{
  "n_layer": 26,
  "d_model": 256,
  "n_head": 2,
  "n_kv_head": 2,
  "head_dim": 128,
  "d_mlp": 1024,
  "vocab_size": 2048,
  "activation": "relu",
  "norm": "layernorm",
  "norm_place": "pre",
  "norm_eps": 1e-06,
  "positions": "learned",
  "qk_norm": false,
  "attn_scale": 0.0884,
  "bias": "all",
  "tie_embeddings": true,
  "parallel_block": false,
  "init": "normal",
  "init_std_qkv": 0.0201,
  "init_std_o": 0.00279,
  "init_std_up": 0.0201,
  "init_std_down": 0.00279,
  "optimizer": "muon_variant",
  "lr": 0.0103,
  "lr_mult_o": 4.0,
  "beta1": 0.9,
  "lr_head": 0.0144,
  "warmup_steps": 200,
  "schedule": "wsd",
  "decay_fraction": 0.739,
  "decay_shape": "linear",
  "final_lr_fraction": 0.0,
  "batch_tokens": 262144,
  "seq_len": 1024,
  "doc_mask": false,
  "train_tokens": 826800000,
  "steps": 3154,
  "dataset": "wikipedia_en"
}
Each number is 500 + 50 x the weight over its row's rms, rounded and kept within 0 to 999. Layers, rows and columns count from 0. Numbers have three digits each. The size before them is the row's rms in percent of the matrix's.

# layer 18 attention output (transposed), 256x256, rms 0.172, rows 22-47, columns 0-127
110:402578509549572429452561516459434525451510519449454508514549464490511436582504509457490493453521418497460436416439483501532591519476508516603503503508392453512455523447494537546523428555585507531598554500501392425477483548602497551531486469481445563455507491470542523501485491477619514529374451467586462529447523443539570482530491476526480506456494437457436453529521506487478488466511
100:519521525459394624486538503527317532503441411527464455530484460515545502531502501484582435536526470540554502516473511533523540392440551513462439542422460508523468383449505504547543456486432494478484453507384525518592464540567586506479502563522483468569528531646449465466493477446475538519538507356427468446551446589515513539506478485506548523500514490496513510523598486466534431476419
111:608586474576502626414490524574525421508544524485423534525544518594503518503473567572568390491458456552519488445503506598513576500446465522431482524476469494577510488461509352543526454502580561528476515487541546519504485542519487615483391425483513534534517590606546494533500490528560510586417451435479515481616502553478479511484521529458596471494527478523575519440535605539434543345573
093:564410497506534480505495449638473611408518562611443520490513545495416429502525499471504510440479431418528497526502596486540470451477499530614416506509498537554592554540483495469482522526431486532529502484433485447486521513549471597501498471584458468461489559474552530431524511516509552503479463489513565496530528574518511455541469486579579557467478418551524589485433493544512567422580
101:519506544541495583447419423461430490489445467517529593498547391586488495417459485549559503417494551519456459591528501497601503563547460507396499514557427496512459510498501540500542535548498421505457415432599443555423459512481510411446470535525534553343480550548511587560606563527589473542449493494550493457495574447532515464512535462531540515550575511481536409429473566501462427435466
094:544463420475505552454471404540461469430502476482421581477484470504430474510507429503467593504415445400531525582410479492323395628486580387460496542440477469539485503569541496504436551580388461537450555542542500533546474505475482561514539463560513457431479518480516405528521536518433519503585467473450515542495557576479498512491443531457566528506527489477530506443520556493473439533529
098:578510485440591471478445561554598514487564405544475550511607399521480557478539570488572495515494513535493483487450415510482483461539469468455518478575476493515573403518478460587470563485458496526435533443525529505498621488486421496528455496554416444523476548535502481551536497461534450424569524498519427508524593505488509397560382615527438429437490477506518500451460549472523490505486
108:530530551498623367422536513490506443565573534448574483465487401417629540484417534474535475526494474557500471474515544408599484529529466537468562471537421523479551365447492424550462498471504445516521478531569479538462557497462511498505436473571453438536556520451539507489505410553512479414631467475534518539430579575516509407460434507521529466545455533561522516439461550503422524498460
091:554485574513433469532463561364443461476453469486604539505547503558495513479411507515400420472465466509531511535446490452480544512551523457571481571467500558483487572474473465565485563554560529530460458556446525535436554465508568484562423447500549427548543506446398576499523524570429479402520493557381517524521517512446458425520503531553420475547474436541455407499481544598493502525441
107:476586490567501567501608498511521465473534534530522505463449476481486503474413426526533547411521565384518513535452489400572469460478503458595535463518532570610525561536496625523443437485446478445512587404518520570486550486432375478534533542532560501496567449581542534523427461506478474550447431518518480568453580466535513451525475563474587500532516513544437538556510531476428527500532
092:588476541512549491424518511469448563485501490475464398527480496423561445604518478535555494585460456502589543494572544534406409584543536539438507476405559496546494461496492478511564552536490409553491444567504482492539500448444475511504557481481448465448582519592463486665487529596460471475460408551567594522521460532492403509418443466594433538562505396532545512510554405454469547451534
111:358501482596577397511482535502481560494448492484613461464398469543410615603480462470501495499486518538436478519500510550535466471540608460487443501508511399394483482519481433510458488589463436514396563500473457477503553489524608548590457537522463500539473522525527576537493559514474450447415460504515503551515505561524449489457419501544474545555440406500470467525527508379615523513512
097:512540530558478521434483519463425500514533625584489455510444396387541553546535492411548613466464517472474507538416539524540429592501447443474509398475467508512466584457467462498508412575479547504527433485594470466493567455527522435520448438514539506470515563528507481469498514504558563508470411579550523485498524405607570473482504439438509445582524517554481546442520498558427595595494
106:466585488462494577563488488513533475511532598545414490595499471427498457446548525529415452456435404446550587482588466494477594570517511443286472489509498449425459532550486608518563426489465512475511580480544512497516499475603523512483462549457474412430507503555469501506525450546420459545557527526513391546509564621501554472399472497537514455542406462414502475471515530456426537467387
112:481451523505500523428467531538486485484553450505614549454422536498436419529502479510601463475467519523439512486377527468399496498444467537482455376524470504597548528517500518463474508497458461551362517543501566564551514595564520564415423465477536438483561503494512587427565552531547584437510549441532528530446468605529546522603540501491575486523460479476506486495461475474566474407531
103:683462522471622472532470541490513578399454482521518521496476482546472549466530457597456485521519469539574453495460530505544462463615560455488443448460424553445481538494508411481487562469506443414478396654482484523528556513465472558483429462494474457546483519461403550507430462535460577616544523520548515571585511479482571420443498489449540467515488554524452443579539585437450527452510
105:557467475512467492532525550397492532506493472503546424509527486446454561573516612433500502482553558506479615547572461476524498592485598584536452589472462467478533471550403513464495528501527547542540462529561579530493446577447439548572509538498362481554460510472529540448464508457480512471420555507497508572487472494485445528456448490584510528504491508426531482464506600459514460548513
098:456533382511450505546488516451491486469542466482502484440467517539482521500527586527543534517603582368474472515508449520603433520548486516435514498575503564531538465463530535427586491541428561438528530448483627455594538473466412577557504449517555504460483549538500569527553472505455477547514498501491584503517580419600604494522459607579493436555561529480541491475453452596489503565566
097:556535449453486523408517469558478533398474586448528456491521466505528464451477477483514565536514465499563529492546472474481438555506487591483480481502550612535568478467478565489468500535461494532566455490542471395444468552466530490463552506406577562513565481495573498487495467490550538492582550489556495438472570503545552443463499432489413563469433508584525495525503520517411491493563
109:468480513427524512406472460579514457482563621519525578590587458511492544457547592486478482488498503490496542600429501567486520533440607484426484478469444535546497469561458457584475468508558520505488485401457449551475567526564508475487438484459479592512498450460464502577531515397435506453530580493489486488460437431439470454465418474434473470525528534495522550531450469464533505575519
109:554554480510484563439594621534395422519470458532507509521532565513470550564434449462489516493510584497439555525588419500555507503499490469576475521500523589514466520571511541438506508508448548512486506492558488468453473526569631521516441519540677531430487513397488528486622511510529439534578569547510411573437395571545460441482492464428492602463553455570513448449477505514464427517496
100:467457518539480518460496590495565488517471480571580411585552486512530525470518512444444522437589645407419576478528477543505556532601503485593525519538521558571458555412435518527519560467489480476576464473435503358444489478448428523465543451406439563476377537518701450492519509463556488447540457508460544559516498446552494415482464467446517560527460461423438469480464538459472493531505
105:501521547444475545480557444534476551416465453518440445425414483518485508564502456476481431447470491576475461453542464579517609495472589481368401542556590404427577523549556495553488526497457485507494473546461553537515473517515626522519523477504479565422498451441484471551479527469551466439547487520524540519568469508574461438494436556545488543492467525507503463526518461603541481562530
101:495560532425557443498553493519556513547533427474536418539524535503504523501468532522563389563551507514582519495594520480515517523612449462426497479555445524462531520507441480629437544469544524424516526508491487502552467587526558443546561400556540510457438556509493442495535428501418542461497506465523508540516518471482455478506440508470406563421514410595416461462416590490365494481431
102:502524459521555406514533477462460385560515431529467560590469522511512597438520529433486463493488530541599485509389525465512511500494505427384579555469506482448512495474468526523418478505468497570531468462493540561457406461527515495500535490514638584464522464510539581539512441463537522556583468446492483512521448557562539473400507472520467532480579502410515490552555449435466537501466
111:509533504399413470457495502522496537474495403519523512552493552397469552462465507564431387510495596517517536520496520403552465488503516508569475608571512410513485530560591419559418525552512504547568435386470483602503573419530453474544624484458586490546461494489540538522444477519579536541506500461464566507392499514550383508473519451566477553441416496548452484566512475593554523449535
# layer 18 attention value, 256x256, rms 0.0495, rows 23-47, columns 0-127
102:499470469563587455577426566510529535487510483455509576433472634497473455449587532535459594466524451463547477484479426379489510480501493446461562490556529438483415584540445551484502524553541502440448552525538583471457494485576500486575475410438530585460504527398535494506487502528536531530518474580486547593527487519479427447427516434523490476494519564448601455401433530499442441461515
106:364446516465523508453456409550493516483416602471543513558459410458548409571575409587514548479523584502488474527573530504477507493498578466477583502466460510530544457539595497447523527472492424534463521545466473443506470479495453400511570495406419556489438391442414528533512509461408472493449503587602495451378577543561509434533514387573469454474516489452494540538446442483548484592485
116:504494496504541517442394542491487473526491491430504520489489421502555473488497488567514542575538594573505471460439466499529459492477454593464602552503521494504382475578539473591450490522574560526467501439475531497489530500422588516512600439473529359599473391387480580499456511469532506462513456467459496522530433481474495495494518514480508434530462554342512461556501413557520411513487
102:502499478465537498521520501502489523524506617673543340534575541490580536540464486486468538449509455436574494498559424466487436546420494446484513501504561511524474489499503501540495501507483545555540587557419506454563459400507394563524528557543508432501468530526482448437354465469507474439546574583502487377551439513440638534489489535524459477535478477537478528533500477473541515535493
103:484474520541544430574381518553567542570459536509492491503446532441505461387521501445536510515446617498452544465503527442668529524488551537493492511571566570533477541535535527578482449399516588455525535484451573513465560541517501507520534526474462535574517424525487569531466503562551486499415549499535540426461458490511439438526506444527391465492469545509479532567475404582418550444508
099:444485501536460385499522426570467468582416560468552439523535567426473490472516385506504387576439560407515506564540564473494448539471531522532431530465520544530379531514645502440524428498524589511474474559438430485497441495501532535427534548468562563564462542485505479456439474501413542610446463561434533461456444503513468518526486478558501573553518505524530446569551537500467495485466
100:539510450435479517487536487462490518433538508489459501518528523529578482441634489529484514429459538470499421467601517419494547549503605510501422491473470512513504457543490510425518498540475463485478539453509455464587489486472555501475609443510547444460418498568482513537475498459496486559517528448454466409540443411520584557486530550491525556472494440509469456582550481542494413464452
091:400490397521471469445534403541554517524492487520546397444429432508522516547538493482534583503469525460515480569508437527475479494484465499509444464504573553502493498529483457434427404546490496467518544419526416523583529511464466497429615435454406596448434532450600549485469569462505523572586482513604517491522471466503458441486482514474567547396514509501420546568557500433437574495516
103:529453516400435507424444485496482521576544508445547410548525443570512571525508525563535402532506484592499573520556406537456467503452450529477403522519464441433456479549426512485499524504564512629531476539463495517476527446518508539572512492487485456472477507401580493501475487488459517520564514482471522475497420493562511456472488509453509460519435491508470446490519476563605473556547
099:495570560500351467522451497481573455421534514506397615450449484544405514478512432515488433478519511494524531576513553490501529493560546356459429570482509523579615524502556498529478476511487598448490556503453561483545492539561529483571434484471550527492514475508565512404517449492471504421545599449490482541455597507520560511502514422486445485483475543468515477459509574552491498567494
107:574554489458533603542526550478452473453570572471352525521603560474524536457508535569503554464449491511490586513509522491470464513467286538483490432446521525583568415517499569524427441443497542499583478531470564585512524595508420495480540498533555513520477590469529360554471481434484502480598508500457574449474482459534481498545501466434507508452544531529488516478509600521434433533476
109:408527481483463541498524534413594529536478399434564509452475538602435474400447511570519416500535458471551469623547535432501545488491443512523509504472478571475529405622563556544469589509528482606547508548388543507563523531480509495541535516592530527447465366523482499530517532547468403410478563479464483467506459543493451524558568478425468542448502424420456491560497489458533461457649
102:561509500551499422489561491479531512399451440480512437427474551552576456556488551549569504501498591494463439528457596478565454503509457439539500530469484520528549470578488412481520532454550541520493462530529508437460521584494507577509530487443529541539517517466585508600552547511558478473501550558460616557469483470404530499538526436498431551431613498521565523572568505582514552584561
112:506458482559514448543463412474519559530545505463413506510576486509564499464484520534494518451442508477564491479576617426521471507549517535519485644494560521474481512449537518475448487378547526555532438465501434446480484446464595382530638513510433524506466476480532484570490537482431489517457522535511422571559465417480564499494480539451441397557518536495513375518484514538484540554470
108:404536510475453482447523446448514398509481518471463541467530571540526525531523478330511581404453508463535602613490448581519500483446500524493502538504574511534491495619464492583562442476509514513551459413481427549515491503505429459539589501468452560558529503477605418451525528372488472473496521516543504452616508530512374543579555548569427561483484445490539497394429451542497502479512
105:579446551470554557431486517533515527520565509494453513454509483480601515426547429589497570582542591432485520528503463506488511481455486485482558449536492495555444541477496513535508434550496426414465556495521520540498530484510547509492503526452512516516508570524424449486487471404584483537559436505466529478502555465494550487538562502553460410444520470499536540541563477594451600483446
102:558529512439496623503601492481522438573449541503558494513557432531482537525565412510467444489459438558503471443450544488535502546455507532499590530526498519509436504518413492500490477554606375520462451475542377525488435495482498448429479518528451566541557391457590430501477470506548487573485555510501389426454508574440445451475491516498552581486499413447519472497550571475496593464507
100:496475565468457452621531417363523534626462437551495509495469515531451491467524494504467349472457480490568483460510527451501505429539491494502434485521503426526476500485494485485561543496483442392451519524478480519552525447564497474552471539426433384511510517610489479440529580502487579543534513467425476502524449533444527539528524501510572442523579538459476521494542403576486544483495
103:473504490609574484532534487457402397509462482500610507557481446468540502488555422479526551384534568441544459380507501453564588568552426475517398551561513467487450530484540500469521529522453458609461502524475478488500504423458484526601569518567489386479489541533461398537388509478575497518484515540510580379427466506596529509562539566511525503471466480492465520473558535396554463473493
108:548528532535528538561451392492491531520504434559456547487476481419457482520425577529494407525504473506494483512522527432403517453426508523523527478547524416429528460400480509540444476566562488458548543523440566582488551482423411496515515484477409489497505436467572447480400486550527452497508462491484560463573573456503490496511513572503484407480468535516532536520451556531534566495530
105:577460492476538432502447443448461470565432537452563528423491485513394495499475457476533498554496428539606469471531544504484414534425430519534516507459465526486567516553427425461454488642462531540442543551543462620468419457514459468460543572503531436526526457503437529445489399515512472494500427522514448477506505532501413460545502466570486501439533554546442497504601471493461549505482
107:469507484614559416612541401552537476541511492451503558533493561407512511440403501464514588560511560416582454517484522506481462489538434468545539404438471560523505462481439515490494413479520546490475548472551507499529475552542493559536443495457459573524519578505539528536480550574484553478519547536405455471497435387549527506508543450486453561540547473509567539500515530478349429470479
095:503578416571402519438514536493498447466421490529476496539545368543462544581540544536455607501497546503460528416507477541394492487417456482524483485428437513542501505458497568439504466570422577437508478540484509498527582420473551575493572489450441407579502484604513494480454490607501475545496538525547463429479484493459439509494459506552480517527462555443480513579576408508543474461510
098:486489558553549432604517475482477539440547432464497455530560503508377550505523472536572521484508500516432423547518534504507518498483512496556476457421489543505553546531489488525553530525450624400616514487518451471516517583481482600489503456476389469471522527569523412469451577550452536470489592525478465471440463438427408469544501440485503510556407557498530483528594509607489494490568
109:518527518497457529466624476465564523477460461552448497521500597521614489589481461467526679517487478499394421453594475530561614520532487496519601450497578520539494541499493504465515482552536536389510621596553443513500514549509560493425440493529486438493483471551520507476550493492440523510434448414471468484539487482574516482393517453388486530517476503545538442510470442566476434484458